Part of a small language model's weights: tied embeddings.
Each number is 128 + 32 x the weight over its row's rms, rounded and kept within 0 to 255. Layers, rows and columns count from 0. The size above them is the row's rms in percent of the matrix's.

# layer 3 attention output (transposed), 576x576, rms 0.0138, rows 536-553, columns 0-191
size [121 100 105 118 105 107 101 113  94  94  96 106 103 106 101  94 100  86]
[[139 158 106 181  60 123 107 129 102  58 115 156 160  85  99 154 164 176 131 122 115 154  74  90 134 130 205 124 179 135 141 132  98 135 101 117  90 141  92 145  92 158 115  28 108 141 147 121 147 119 135 152 109 153 199 161  99 199 157 178 126 124 132 138 182 127  82 171 140 188 135 149 186  80 120 162  76 111 113 118 129 204 103 121  91 118 103 121 155 173 183 128 143  64 132 150 176 136 102  97 189 112  88  60 139 160 121 111 102  66 136 185  98 116 131 144 131 123 214  81 168 140 155 136 177 116 145 111 152 172 133 142  97 115 197 103 204 171 148 114  88 154 105 135 123 172 163 164 161 172 120 130  47 160 177 132 133 102 132  91 153 106 168  78 130  68 150 103 188 148 121  84 121 126 113 134 120 157 143 117 166 128 128 121  87 157 184 126 118  96  79  65]
 [ 99  99 100 104 156 170 106 103 169 122 143 128 111  99 161 138 102  78 173 146 139 139 105 122  90 170 208 157  95 164  90  79 144 118 157 119 151 131 138 142 126 171  82  97  91  96  90 127  93 132 113 141 125 123 227 152 123  66 151 155 123 169 117 153 182 161 151  91 126 147 111 150 104 214 183 154 186 122 135 104  88 121  71 164 135 122  83 117 186 103 168 149 107 119 147  56  95 126 106 117 103  67 207 155 111 134 171 140 143  71 122  82 111 108 111 153 174 113 145 120 159 166  99  87 123 196 149 113  51 151 105 157  81 101 146  42 114  99 111 140  62 141 144 173 136  78 122 131 156  85 105 162  95 111 132 101 140  89  95 120 124 157 164 189  98 147  98  63 163  92 209 158 126 102  54  88 102 139 138 115 120 146 131 143 117  92 133 154  48 164 138 117]
 [137 122 163 181  89 109  91  87 125 148 101  98 135 131 127 143 107 128  81 144 134  86 153 122  93 126 158 124  96 145 107 156 174  87 181 193  94 129 106 163 166 129 145 140 130 159 134 118 175 117 154 105 123 148  65 139 108 155 116 132  94  85 128  93 192 123 125 122  49 179 142 101 127 129  89 137 117  46 154 123 149  83 115 131 146 102  74 149 146 136 128 175  95  74 142 131  99 158 139  91  76 156  73  78 168 177 136  95  44 147  89 130 116 143 211  52 139 137 101 159 152 147 157 101 181 152 123 135 177 112 168 112 175 156  96  94 134 127 111 125 110 119 154 148 103 159 143 133  87 128 184 120 116 125 127 131 130 105 124 127 145  74 160  99 149 111 126  97 108  96 157  77 132 124 135 111 100 165 125 104 141 100 153  99 149 124 162 184 176 116 148 137]
 [149  97 121 111 225 158 177 130 107 167 188 140  86 186 131 104 111 124 114  82 123 117 152 149 133 105   0 128 112 125 108 141 183 130 175 172 152 123 127 105 118 139 141 195 148  94 124 142 100 164 144 141 112  59 105 111 186 143  91  88 130 112 133 149  97 111 194 140 108  68 126 159  91 191 131  46 109 166 122 115 135 114 122  93 154 142 156 115  67 140  85 139 135 185 123 105 107 138 154 161 140 192 149 116  97  91 124 136 156 106 133 107 158 121 139 133 103 159  90 167 101 141 113 111  92  85 150 171 116 117 152 146 131 155  73 163  91 128 106 118 153  75 150 122 171 134  97  92 156 148 139 134 150  90 102 128 129 114 101 146 117 153 128 107 106 155 119 140 108 107  70 122  90 158 143 146 115 114 104 127  98 101 145 136 119 160  73 125 172 153 117 202]
 [106 124  82 127 163 147 122  95 143 121 128 136 160 139 119 117 124 174 201 121 177 191 159 104 151 167 140 148 108 158 183 133 105 158 103  97 104 118 169 170  58 156 112  90  87 132  97 131  99 190  93 116 171 146 162 152 107 136 139 148 166 134 106 144  88 145 142 111 130 150 124 127  55 214 128 109 210 137  96  78 141 121 108 157 188 135 120 128 182 135 127 132 155 152 108 101 119  92 108 161 141 126 173 147 115 125 138 147 123  86 149  97  79 116 139 116 152  94  52 105 127 126 128 125  56 120 143 113  95  96  80 148 108  85 151 216 115 156 154 109 117 107 162 176 123  83  77 176 152 101  67  82 102 119 153 125 112 101 124 121 150 131 120 182  89 183 132 100 185 105 173 160 111 116 135 129 130 123 117  72 170 186  80 156 110 167 104 104  75 160 116 147]
 [ 95 118 108 147 203 183 125 163  65  72 131 105 129 186 138 124 178  78  91  76 119 166 156 142 174 102 142 155 147  98 177 168 107 181  91 116 110 139 135 140 135 152 160 109  93  91 172 135  96 166 104 129 127 149 180 149  94 131 145 180 128 147 115 131 108 104 146 219 164  53  78 156  86  84 181 117  55 174 106 114 120 130 119  80 109 105 122 132 131 169 131 106 152  96 109 125 162 143 147 177 174 178 105 100  83 127 168 167 108 173 161 144 113 131 138 149  43  99 129 141 138 185 112 132 143 119  95 143 148 116 138 145 119  76 132  90 153 146  96  57 152 114 174 144  96 109 172 107 173 127 155 117 125 173 131  51 140 136 129 171 152 154 113  87 140 113 106 116  66 169 153 145 147 172 201 102 132  96 201 128 183 158 162  81  84 180 163  84 172  80 154 108]
 [ 91 131 108 107  92  89 102  77 163 161 115 138 125  54 115 153  79 117 147 215 118  94 110 111  86 194 200 156 134 147 119  75 161 100  95 145  92 151 129 118 129 117 106  59 118 216 130  61 128  95 148 122 131 131 148 114 168  98  76  85 105 150 153 179 194 128 111  68 102 171 145 129 132 179 127 144 172  93 197 125 102  87 103 183 161 158 131 141 161  90 174 116  98 143 120 119 124 116 114 114  29  19 119 124  98 149 109 124 134  90 113  98 166  96 132 136 147  84 180 123 143  98 150  90 174 179 130 140  85 108 120 165 123 161 122 138  92  95 140 144 121 124 149 109 149 120 105 138 129 139 122 174 158 168 130 140 154  75 132 127 128 141 148 138 149 123 128 124 119 120 210 126 109 100  65 152  92 130 116 200 135 124 173 160 137  71 155 171  93 141 101 151]
 [203 156 150 185 122 143 109 113 141 154  95 130 136 110  74 146 160 176 150  98 143 101 129 123 104 181  91 120 101 153 116 156 152 158 142 131 144 158 122 225 107 105 127 139 131 125 124 177 166 122 103 117 193 135 137 114 135 116 142 153 124 162  90  77  88 136 111 133 119 200 168 134 138  92 106 138 183 102 168  89 162 117 132 127 162 164 102 168 161 121 107  96 113 106 155 185 111 151 117 129 111 158 141  97 165 136 165 136  95 200 151 118  48 106 159 109 107 144  68 122 146 107 155 141 130 119 118 112 159  81 142 152 160 110  89 107 128 167 149 104 107 130 111 141  91 159  82 222  90 152 135  86  77 132  90 107 164 170 121 167 181 100 126 122  66 125 148  32 175 162 186 133 127 137 151 134 165 132 132 107 198 150  81 148 114 159 132 131 114 120 106 102]
 [117 117 169 160 180 117  88 146 134 144 129 147 128 235 122 123 206 138 119 131  99 165 159 192 145 101  59 103  85  90 104 144 175 127 126 148 199 109  94 133 104 146 141 170  93  73 125 168  59 142 131 103 102 141  84 189 162 146 126 134 116 139 194 110  96 151 161 183 147 104 141 171 100  47 167 112 131 155  95 123 186 133 134 101 141 101 104 123  60 103 123 161 139 120 135 126 133 150 150 124 105 144 153  82 157 150 171 112 120 165  83 106 138 130 133  88 100 124  34 170 116 206 143 142 137 111 155 183 178 133 124 113 180 197  90 125 135 153 131 136 146 121 144 127 133 151 119 127 117  88 189 125 105  96  83  66  95 163 119 130 120 156 126 110  95 117 130 169 147 160 120 131 135 177 171  94 127  99 131 107 108 121 101 126 117 137 124  99 140 118 143 154]
 [126 121 166 161 131 136 107 116 133 117 132 151 101 117 111 126 126 143  55 128  98 137  77 126 124 140 136 104 130 114  55 158 157  80 160 158 173 129 116 145 123 144 110 123 154 143 136 138 134  47 131 150 126 157  62 122 156 165 124 185  66 128 126 131 176 124 124 169 145 188 138 133 118  63 137 155  87 182 179 106 190 154 116  85 100  64 134 125 115  96 118 146 153  77 100 114 133 141 180 111 150 122  75  84 187 121 133 111 126 186  90 147 143 123 137 111  72 153 104 143 163 162 130 129 172 114 191 167 164 129 131 172 189 255 147 117 154 173 120  84 106 123 161  65 173 145 181  73 114 163 149  98  58 161 122 112 136 151 110 137 125 149 104 118 116 112 141 133  75 156 124 107 142 114 163 115 131 164 116 164 137  86 145 104  88 103 146 147 107 132  86 117]
 [165 146  93 104 156 161 176 179 109 123 137 131 130 117 118 101 117 100 201 106 196  82 145 111 118 139 151 142 151 132 136  76 127 145  89  93  70 117 131 135 163 133 119 166 104 149 115 119 126 136  94 145 155  93 189  89  83  85 146 108 225 215 107 106 132 126  82 113 127 135 113 137 153 202 113 108 180 147  97 114  30 123 143 167 141 169 120 107 156 148 192 105 139 162 146 103  74  75  83 138 108 119 210 229  99 151 140 135 149  85 141 142 102 133 120 150 174 143 181 116 113  49 102  97  98 128  91 122  65 160 103  71  95  62 149  89  84  75 163 181 118 165 133 139 121 126  48 148 116 107 115 170 204 134 157 172 119 155 144 139 128 154 126 169 135 149 127 101 147 116 160 163  97 146  32 117  94  98 129 148  75 183 100 156 124  97 113 120 102 151 175 136]
 [138 151 115 156  36 143 110 167 123  57 118 116 141 191 155 128 151 129 119 119 128  86  93  98 155  86  64 129 148 120 142 142 123 116 128  90 121 160  94 117 133 144 128 146 185  98 173 149 158  94 138 158 104 148 116 150  95 119 158 141 137 165 155 106  88  96 115 138 151 141 165 119 187  93 140 142 107 163  95 128 122 101 158 113 135 110 116  74 105 169 108  42  93  39 152 175 155 145  91 151 167 179  72 161 141 139 117 138 110 171 127 168  82 124 158 131 122 173 146 121 151  61 124 137  85 149 128  86 125 175 141 107 110  69 146  39 189  95 126 175 118 223 157 156 108 194 153 136  88 129 146  84 162 133 152 199 109 205 152 126 138 160 109 105 118 120 143  97 111 137  69  93  74 111 115  98 148 127 183 134 141 144 121 131  92 131 148 133 147 119 161  89]
 [ 94 127 131 136  95 154 133  97  77 115 113 122 174  84 119 138 136  74 123 218 132 150 152 148 134 106 191 125 143 136 133 127 110 128 100 185  91 103 123  42 116 140 119  95 108 133 109 103 112 141 133 134  96 110 174 139 105 155 116 139 140 125 158 160 190 150  88 128 137 147 137 160 160 179 123 148 126  92 148 197 110 162  94 140 143  80 136 100 166 120 243 163 136 142 102  44 124 118 126 112  79  72 147 112 144 139 121 109 104  35  59 121 171 122 158 120 175  92 192 137 147 170 124  86 200 137 119 175  91 148  84 157  72 154 138 169 170 142 141 140 126 137 153 138 152 112 191  90 128  83 152 160 159  78 135 141  91  77 139 106 119  97 182 145 164 118  96 189 135  88 145 101 145 143 115 168  80  82 148 142  70 134 171 123 154  92 177 186 119 161 145 145]
 [184 107 125 119  39 129 128 131 162 135  85 129 170 122 142 157 125 123 182 158 181  71 168 154 126 134 165 135 127 129 201 146 107 130 118  95 115 132 113 102 146 126 110 139 100 147  97 147 115 163 155 134 104  99 149 119 116 130 100  99 177 124 148 105  81  88  90 119  81  90 180 110 143 114  93 187 163  65 104 166 141  86 132 195 166 128  78 122 120 145 137 147 112 118 152 160 136 124  81  96 108 134 176 129 105 145  98  97 109 116 143 140 107 162 149  80 230 108 104 128 121  96 103 138  92 109  71  84 114 133 148  84 102  52  73  60 150 102 136 179 141 198  53 185 126 212  81 196 103  96 146 135 199  96 130 168  75 117 136  70 138 104 141 163 162 149 148 102 195 109 125 101  86 117  61 115  90  99 101 102 101 155 120 152 187 116 125 140 119 103 155 127]
 [129 152 138 157 161 174 172 169  95  32 128 164 150  98 129  92 177 126  79  94 103 167  76 133 147 121 123 103 172  94 118 150  87 170 147  76 140 103 133 104 127 156 145  93 165 136 146 125 178 136  88 176 137  93  88  87 134 116 151 123  94 109  82 157 138  84  87 177 141 120  87 128 110 134 144 137  31 158  35 120 119 143 162  99 115 137 109 121  91 119 146  71 119  98 132 133 140 124 142  73 162 143  95 112 104  96 114 149 145 155 158 143 128 128 157 159  88 136 165 144 191 140 167 154 116 130 119 115 151 164 132 122 103  68 149 109 148 143 114 135 122 152 119 166 102 150 193 101 199 136 166 120  51 141 130 124 121 107 139 190 136 122 160  82 103 128 117 125 106 187 137 139 150 153 144 122 156 175 184 147 129 103 140  80 123 157 126  89 151 110 171  86]
 [123 161  83 110  41 125 100  72 143 115  85 119 173  89  74 115 128 130 217 148 204  73 164 174 136 116 173 129 128 162 191 108 131 128 111 109  84 128 133 137 110 112  98 103 112 128  78  94 113 148 107  63 154 127 192 134 136 118 118 140 135 145 151  84  99 107 106  71 151 121 164 106 144 125 106 136 255  91 136 138  75 182 130 171 105 121 103 143 155  93 165 148 120 136 136 133  72  96 121 150  95  81 174 136 128 131 143 129 122 103 127 164 119 127 121 149 164  59 106 118 132 105 116  79 165 140  72 104  81 155  88  70 126 111 109 147 123  97 160 155 134 181 113 109  81 124  80 161 118 124 107 120 202 103 137 127 128 130 179 131 161 153 110 180 130 151 145  70 190 127 157 149 126 117  21 114  86 123  94 112 116 164 113 171  99 109 168 164  98 130 116 129]
 [ 72 135 100 109 103 117 113  50 173 159 119 126 131 108 104 132 124 146 230 123 198 151 126  95 103 141 190 119 183 169 156  55 128 181 118 106  88 133 133 103 124 111  94 117 103 143 134 101 147 197 137  93 153  76 194 108 203  84 130 134 148 162 126 104  87 136 155  71 103 141 173 110  99 229 106 129 234  67 176 114 136 127  74 134 161 128 129 135 152 102 158 104 137 182 177 107 105 119 136 134  68  69 166 154 119 138 106 166 163  76 128 115 131  94 132 179 178  64  95  78 123 115 149  96  84 135 100  80 101  95 135 142  96 138  68 137 112 119 162 161  78 170 130 165 145  84  87 155 102  70 114 179 172 133 104 145 140 108  87 156 124 124 142 138 125 149 153 112 115 127 197 150 140 121  54 104 148 114  88 123 139 156 115 167 101 101 131 128 125 110 132 134]
 [ 91 104 154 131 128  79 115 136 147 121 118 135 133  94  98 122 128  95  96 105  91 125 147 130 155 126 130 138 126  97 185 186 102 129 179 175 149  95 170 154 138  92 148 115 119 137 141 123 106 117 129 119 140 135  44 129 138 175 163 120  72 109 166 135  83 107 100 140 121 121 137 122 144  60 135 134 106 110 118 199 162 131 143  67 122  86 122 140 111 118 106 159 135 122  99 156 153 128 154 142 113  96  74  71 193  97 114 102  87 186 129 117 137 166 134  88  77 118 133 184 123 150 149 190 153  77 120 151 225  72 119 104 152 168 139 143 178 177 145  73 117 119 110 102 158 149 181  94 124 153 112 118 132  95 119 113 150 126 150 125 101 132 121 104 134  97 132 159 110 132 119 143 180  95 211 148 151 168 141 131 156 105 134  82 142 103 148 100 135  75 140  87]]
# layer 3 attention value, 576x576, rms 0.0173, rows 537-554, columns 0-191
size [100  99 107  95 101  96 106  95  89 102 104 101 107 102  91 102  89 102]
[[ 94  85 137 110 127  87 106 142 126 147 109  80 118 162  83 167 153 142 122 144 114 134 139 118 149 144 145 137 107 100  58  75 134 104  79 133  92 156 152 160 120 105 134 208 139 152 107 143 138 127 140 156 146 181  95 144  96 151 104 149 133  62 129 114 139 147  93 132 147 131 115 135 115 101  84 126  88 109 116 114 110 139 108  84 118  94 187 134 180 141 144 159 133 129  66 149 128 156 130 124 123 115  98  98 179  73 107 147  91 123 102 124 118 122 167 134 111 102  85 143  97 137 119 181 156 136 134 146 140 156 148 124 124 119  98 179 137 138 152 155  82  72 117  89 162 151 130 112 121 139 171 164 153 135 110 160 112 140 148 129  92 157 100  88 117 168 131 127 121  98  98 134 121 122 183 156 154  91 112 115 162 158 124 166 167 170 137  88 136 120  82 108]
 [ 91 139 121 124 159 147 133 143 129  97 153 125 120 135 153  84 107 127 108 162 162 171 170 133  76  90  51 102 115 150 147  85 113  90 101  56  91 128 108  63 101 108  87  63 132  66 142 129 133 152 137 126 173  99 133 109 142 239 121 101 136  86 133 144 127 116 134  89 109 138 191 132 153 120  94 150  97  82 134 105 137 120 151 132 128 148 154 135  95 107 124  83 164  97 144 167 163  94  92 104 149 113 174 136  97 100 111 126 128 131 141 135 139  98  70 127 138  73 179 153 164 103  99 129 100  99 196 127 119 101 140  90  43 141  80 103  94 156 135 118 136 130  96 179 168 124 100 130 175 106 153 151 128 152 183  87 111 144 118 136  82 149 154 147  90 105 161 124 146 107 178 138 137 146  87 124 125  96 113 173 152 158 125 150 121 148 138 173  93 104 144 140]
 [ 98 139 162 160 113 119 128 101  86 137  99 174 130 140 116 103 128 177 151  77  56 131 133 152 113  97  80 196 126  82 114  95 107 118 101 117 160 105 116 118 155 135 127  58 135 181 146 115 137 154 153 114 131  76 103 122 136 145 182 191 124 120 118 181 151  85 143 123 123 137 110 115 130  55 200 159 122 123 130 136 116 137 141 150 157 138 144 153 145 145 110 129 126 136 110 132 146 114  45 175 128 171 160 110  66 141 120 111  89 185  70 156 121 102 152 149  85 154 134  65 117 130 128 109  82 132 132 162 124 159 102 129 154  85 136 155  77 135 127 153  98 153 199 127  60 141 157 132 101 156 117 139  79 134 115 183 127  79  88 128 150 139 117 175  93 127 104  91 156 118 209 137 109 110 137  86 158 170 154 158 137 115 172  87  93 145 154 135 155 135 129 102]
 [152 136 145  60 104 113 125 159 142 153 103 115 107 127 101 146 119 129 101  95 137 117  78 166 155 153 178 123 138 160 103 178  93 104  93 160 157 167 144 158 149 130 144 185 103  95 143 106 200  75 116 211 108 142 124 132 105 135 151 124 173 142 133 126 178 111 144 125 122 118 151 147 136 102  95 116  39 129 148 221 100 184  93 110 128 148 200 158 189 122 149 147 120 137  78 121 131 146 151 133 135 115 188  74 142 125 173 100 159 130  91 110 130 154 139 137 171 185 158 168 133 180 131 165 203 118 114 118 173 117 138 133 159 133  82 124 119 153  44 242  76  76  91 142 104 100 145  80 127 120 181 129 119  83 129  91 131 165 118 154 111 108 111 141 117  69 153 155 154 129  60 152 159 107 160 162 129 159 120 119 151  69 128 116 126 136 107  89 117 178 152 158]
 [107 190 155 110 110  40 130 122 128 134  77 182 105 128 134 109  69  95 107 114 148 133  81 153 110 130 144  84  58 126 138 169 117  83 127 162 179 129 139 129 138 165 180 104 134  92  52 140 128 129 109  88 116 108  79 127 146 147 169 128  99 153  83  98 129 181 131  93 177 181 137 114 136 150 132 116 169 206  86 133 120 113 110 141 127 182 136 137  85 113  43 151 150 114 162 117 120 170 127 129  70 147 169 136 115 154  47 125 112 160 129 111 144 144 129 134 130 146 182 134 126 148 154 130 120 184 158 109 126 101 137 158 141 151 148 197 164 150 126 146 161 197  94 124 145 162 143 107 100 141 131 100 142 103 126 137  98 152 192 127 122 103 132 131 106 125 118  67  70 151 150  94 132 134 103 103 179 168 130 102 143 103 101 180 130  92  14 139  91 141 148 147]
 [159 124  97 128 159  77 147 128 133  73 156 115 174 160 139 167 145 162 132  84 112 117  85 128 124 110  43 118 130 140 108 118 107 110 173 100 102 128  55 146 123 124 104 175 121 132 138 140 128 180 153 164 134 152 152 139 125 154 104 122 123  93 164 119 134  72 159 187 133 183 112 111 142 171  55 165 146  99 124 116 145 107 133  85 117 155 157  74 169  52 155 137 146  93 158  63  50 156 136 127 224 181 113 117 137 106 127 141 135  60 143 185 144 172 133  95 162 127  67  94 123 145 184 147  78  96 111 108 162  91 191 121  61  30 119 136 153 123 103 147  54 108  91 154 131 166 109 174 118 125 154 104 106 122 170 182  84  96 140 167 143 114 175 121 135 144 132 139 164 114  71 134  99 190  95 163  77 117 156 150 100 200 133 100 105 169 165  91 143  78 151  94]
 [149 143 111 116 167 109  91 160  98 125 112 107 190 145 111  62  16  81 122  83 143 139 145 143 145 142 153 102 132 115 156 144  94 157 129 145  60 162 203 109 147 116 119  98  96 197 222 100 147 151 152 182 149 101 191 116 114 142 132 106 123 109 140 146 124 152 127 148 112  82 134 124  94 165 103  94  95 110  86 115 104 123 119  68 121 114 127  92  76 113 155 115 143  99 131 181 131  93 183 149  80 112 130 101  86 131  34 129 152 100  58 150 135 172 134 137 124 148 148 168  90 143 192 152  88 161 135 124 145 120 112  67 143 110  62 135 127 102  86 148 184 105  79 127 160 140 102  88 205 133 134 129 194 118 170 103 110  79 135  78 145 175 203 134 138 141 114 112 117  88  74 101 138 179 111 133 117 105 110 153 173 123 108 145 151 150 142 145  43  60  96  59]
 [158 130 132 140 135 179  93 126 127 148  50 107 124 133 121 113  78 100 152 160  90 109 139 111 136 138 235 153 131 177 141 122 162 105 134 152  66 181 154 142 133 168 143  86 113 151 137 123 113 131 141  85 154 105 128 122 163 122 180 142 110 105  33 171 139 132 115  91 151 150 108 105  26 131 168  89 110  93 178 118 113  74 119 149  75 116  87 117 179 126  81 113  76  76 145 106 122 158  44 148 124 145 150 184 171 150 124 119 129 121  72  89 132 140 141 186 127 149 181 115 141  37  46  97  60 189 135 141 134  95 146 106 118  73 115 213 156 149  98 165 151 107 168 101 138  65 121 168 115 166 123 122 100 125 117 139 117 137 102 128 147 106 119  84 138 169 128 105 155  68 171  93 145 121 123 152 101 136 106 163 116 103 116 152 157 155 153 171  97 116 104 113]
 [203 147 160  83 194 159  70 161  84  73 118 104 192 154 166 106 128 143 168 168 129 108 163 149 157 190 110 151 113 165 138 110 134 143 155 111 129 118  55 129 158 118 137  97 121 147 145 103  81 144 140  90 163 128 143  84  76  77 120  78 148 137 140 111 136 128 138  82 168 103 174 145 134 163 155  98 139 123 167 133 112 117 120 145 121 126  49 111 151 131 128 119  89  82 110 163  92 123  76 134 139  80  98 103 148 144  90 118 147 105 110 163 148 133 145 168 132  89 122 148 143  80  99 148  94 137 160 144 126 153 124  97 118  82 129 128 112  89 195 147 125 124 117 166 147  93  81 150 117 191 152 134 174 175 133 227 154  70 145 103 110 140 138 118  85 127  77  92 108 136 127 113 141  94  76  92 165  88 113 167 181 110 115  85 157 135 158 205  93 122 169 119]
 [183 134 129 122  74  96 125 111 112 163  91  82 113 185 107 162 187 116 117 127 119 148  71  56 167 149 159 107 209 116 130 119 127 140  98 161 112 172 142 132 112  99 145 136  98  77  72  83 126 132 146  92 171 107 133 195 155 138 108 128 186 112 132 130 152 120 144 219 132  91  81 149 141 124 102 138 157 133 144 156 138 113 133 107 149 125 104 107 103 124 158  68 186 155 138 149 127 133 150  92 113 152  51  96 111  96 187 135 142 136 125 152  70 115 117  88 150 115 111  93 114 193 160 159 151 136 116  86 113 106  93 159 101 144 131 107 123 130 140 130 124 103 120 128  69 138 173 117 139 107 112 150  94 177  31  86 141 117 112 127  71  68 101 189 108 134 119  99 169 131 125 124 170 120 181 154  98 183 126  76 111 116 157 169  96 117 215 109 174 150 101 209]
 [219 114 143 112  86 158 152 116  76 211 183  65 105 115  89  90 151 133 149 141  91 107 192 120 112 173 152 108  95 197 141 157  98 147 136 152 106 105 134 137  86 120 147  70 107 118  95 115  91 157 107 136  67 109 140 131 111 126 101  81  67 168 169 157 132 125  96 196 145 116 123 117 124 194  88 141 122  69 108  76 140 165 156 196 134 107 143 154 120  45  96 136 145 184 147  90 140 140 144 117 166  97 130  91  95 131 118 124 135 125  86  97 104  92 115 125  83 106 169 180 108  96 137 153 144 107 113 143 132  85  82  98 110 218 159 167 142 127 128 121 110 108 181 137 144 121 114 112 159 149 103 126 133 121 153 122 170 121  48 104 159 143 155 110 123 154 114 133 125 102 146  82 124 119 117  87 135 131  85 166 136 142 130 105  99 141 108 100  99 121 120 116]
 [105 114 129  99 119 169 106 145 182 128 187 109 149 170 118 133 188 182 134 118 106 124 118  62 130 118  99 120 119 152 126  66 102 142 162  54  83 121  63 163 116  65 134 151 120 106 128 120 194 117 190 112 180 166  90 123 118 123 117 120 155  92 135 145 119  97 126 127 128 124 117 126  54  84 114 126  60 128 124  97 120 117 136 108  73 191  99 121 156 148 119 106 129 132 152 115 140 145 107 135 185 182  98 119 141 116 148 152 133  92 151  78  76 112 114  90 134 143  72 120 122 136 125 130 132 153  95 136 146 177 223 142  91 126 160  97  65 106 116 121 155  95  98  88  98 130  69 165 145 153 132 167 130 177 145  98 176 171 134 183 137 160 145 143 179 120  90  71 134 149 110  91 119  41 172 129 170 157 148  90  89 132 153 101 118 109  96 133 158 145 122 217]
 [137 166 146 124 138 162 159 111 186 170 127 115  62 147 134 130 151 152 134 140 102 141 111  86 143 128 137 143 109 130 113  57 129 120 113 118  79 138 114 154 133 142 148  95 119 147 170 156 161  75  80 111 107 164 172 130 151 155 166 157 131 144 120 170 131 130 184 142 106 126 164  54 132 141  59 172 124  94 145 122  71 143 130 154 112 152  87  96 137  80 145 147 154  86 189 130 132 104 160  84 152 120 144 187  82 114 178 154 140 155 103 118 119  87 110 103 167 100 128  95 138 145 132 133 186 125 125 152 149 175  77 121  48 159 147 167 122 144  99 100 131 120 124 108 149 132 108 125 178 163 118 107  91 100  89 106 161 203 144 125 133 121 134  91 116 168 117 172 118  88 144 107 154 120 146  93 183  90  59 178  97 127 142 138  78  91 113 131  88  70  98 155]
 [144 142 109 128  34 114  99 112 115 155  97  98 128 148 154 140 131 122 117 154 188  96 126 117 126 134 113  80 129 126 183 153 148 143 112 191  92 106 112 142 102 108 129 149  76  96  94 127 168 138 121 128 142 157 154 110 148 121 162 161 164 161  82 128 142 156 118  98 151  91 129 156 136 109 161 161 170 148  51 144 116  75 157 149 138  76 158 129 101 157 144 138 121 122 165 192 143 108 122 128 111 109 141 101 146 149 116 135 128 140 112 134 126 153  87 115 203 150 136 123 140  88 142  80 122 148 117 142 103  74 117 146 161 198 212 173 131  77 193  44 111 122 199  78 105  98 108 176 107 177  65 134 172 133 161 130 162 186 134  92 137  92 159 109 201 141 152 126  97 176 162 114 147 162  96 172 114 164 152 143 149  95 197 109 100 109 154 138  96 138 149 141]
 [142  65 128 168 190 165 129 132 123 120 116 145 154 161 116 117  70 130 121 148  70 167  40  64 151 115  95 168 165 134  74 111  98 161 127 136 133 174 112  90 111 117 142 159  94 108  89 139 136 135 113 147 150 182 139 130 141  65 101  86  94  91 131 117 212 122 105 156 148 141 100 123 140  86  65  91  58  98 136 127 114 121 195 103 120 142 159 135 140 155 122 123  98 158 127 120  65 169 158 152 158 102 104 123 139 121 175 145 108 134 229 129 100 144 147 114 146 180  81 126 125 145 176 179 127  55 133 102 122 184 175 176  76 141  98  50  95 126 131 130 205 102  70  98 159 150 151 128 127 101 121  96  86 228  39 112 109 159 159 156  89 118 109 135  67 128  83 126  90 134  71 153 152 147 167 148 185 104 119  74 161 132 145 132 154 130  99  96 141 126 140  97]
 [111 123 127 119  98  99 128 121 181 106 122 195 105 127 107 157 138 138  74 126  50 132 121 112 127 155  97 113  97  60 138  77 119 152 138 150 139 192  63 227 115 146 115 164 136 154 107 142  73 104  81 161 183 125  94 152 154 148 132  88 150 109 152  84 197  60 150 133 151 135 177 152 102 106  93 173 176 160 155 118 111 105 123  82 118 134 142 121  97 142 127 123  85 119 113 166  93 158 156 149 187 161 149 172 140 125 148 127  81 137 200  86  89 138  89  82 121 191 121 137 137 145 166 120  98 146 135 113 164 159 111 194  73 134 191 145 173 143  45 112 128 113 158 153 123 145 148 142 140 118 109 107 125 109 133  66 116 122 147 160 124  79 154 161 118 135 126  69 156  87 109 139 103 139 198 117 117 163 117  87 148 201 136  93 155 132 154 119 152 114  92 163]
 [145 182 152 156 114 154 145 140 128 119 152 178  59 164 199 156  88 146 145 120 177 140 136 146 124 106 160  91  68 116 117 190 128 113 111 133 213 132  87 102 140 175 111 111 128 125 172 133 143 102 125 105 162 119 172 109 182  89 118  81 152 114 140  81 128 162  97  63 136 148 149 146 156 105 149  88 171 184 136 105 153 101 127 138 130 158  57 145 110 124 133 134 140 101 123 138 108  73  74 178  89 156 143 157 118 110 158 128 138 110  90 139 136 131  90 136 111  74 186 132 127 147  94 125 145 102 119 120 112 167 105 145 152 114 119 129 145  85 159 116 106 172  87 126 123 137 157 136 135 156  60 146 130 149 134 166 156 153 140 126 151 107 152  73 111 133 145 115  93 123 132 113 180  92  76 138 142 152 116 149 151 123 162 120 122 153  78 115 121 162 138 126]
 [149  94 142 133 106 136 136 141 144 122 189 128 143  72 124  51 137  81  61 106  98 139 133 131 165 114 128 140 172 106 127 139 105 183 121 133 169 135 173 115 124 136 115 178 190 136 143 131 107 139 136  82 135 159 150  85 119 136  86 127 125  73 168  83 126 189 116 178  93 114 109 127 110 154 106 129  71 118 231  74 135 109 131 109  98 124  92 121 100  89 119 102 164 120 158 161  78 135 202 113 143  91 121  93 122 132 114 158 109 144 180  92  90 157 112 124 179  97 118 155  65 167 164 129 213 117 106  49 134  96 170 158  62  72 169  59  88 132 138 166 115 135 104 156 140  90 111 104 148 135 117 106 137 187 145 137 138 129 154 137 173 145 163  71 158  95  86 193 139  97  63 135 132  96 153 146 130  74 120  86 161 153 108 133 125 139 136 148 147  88 148 160]]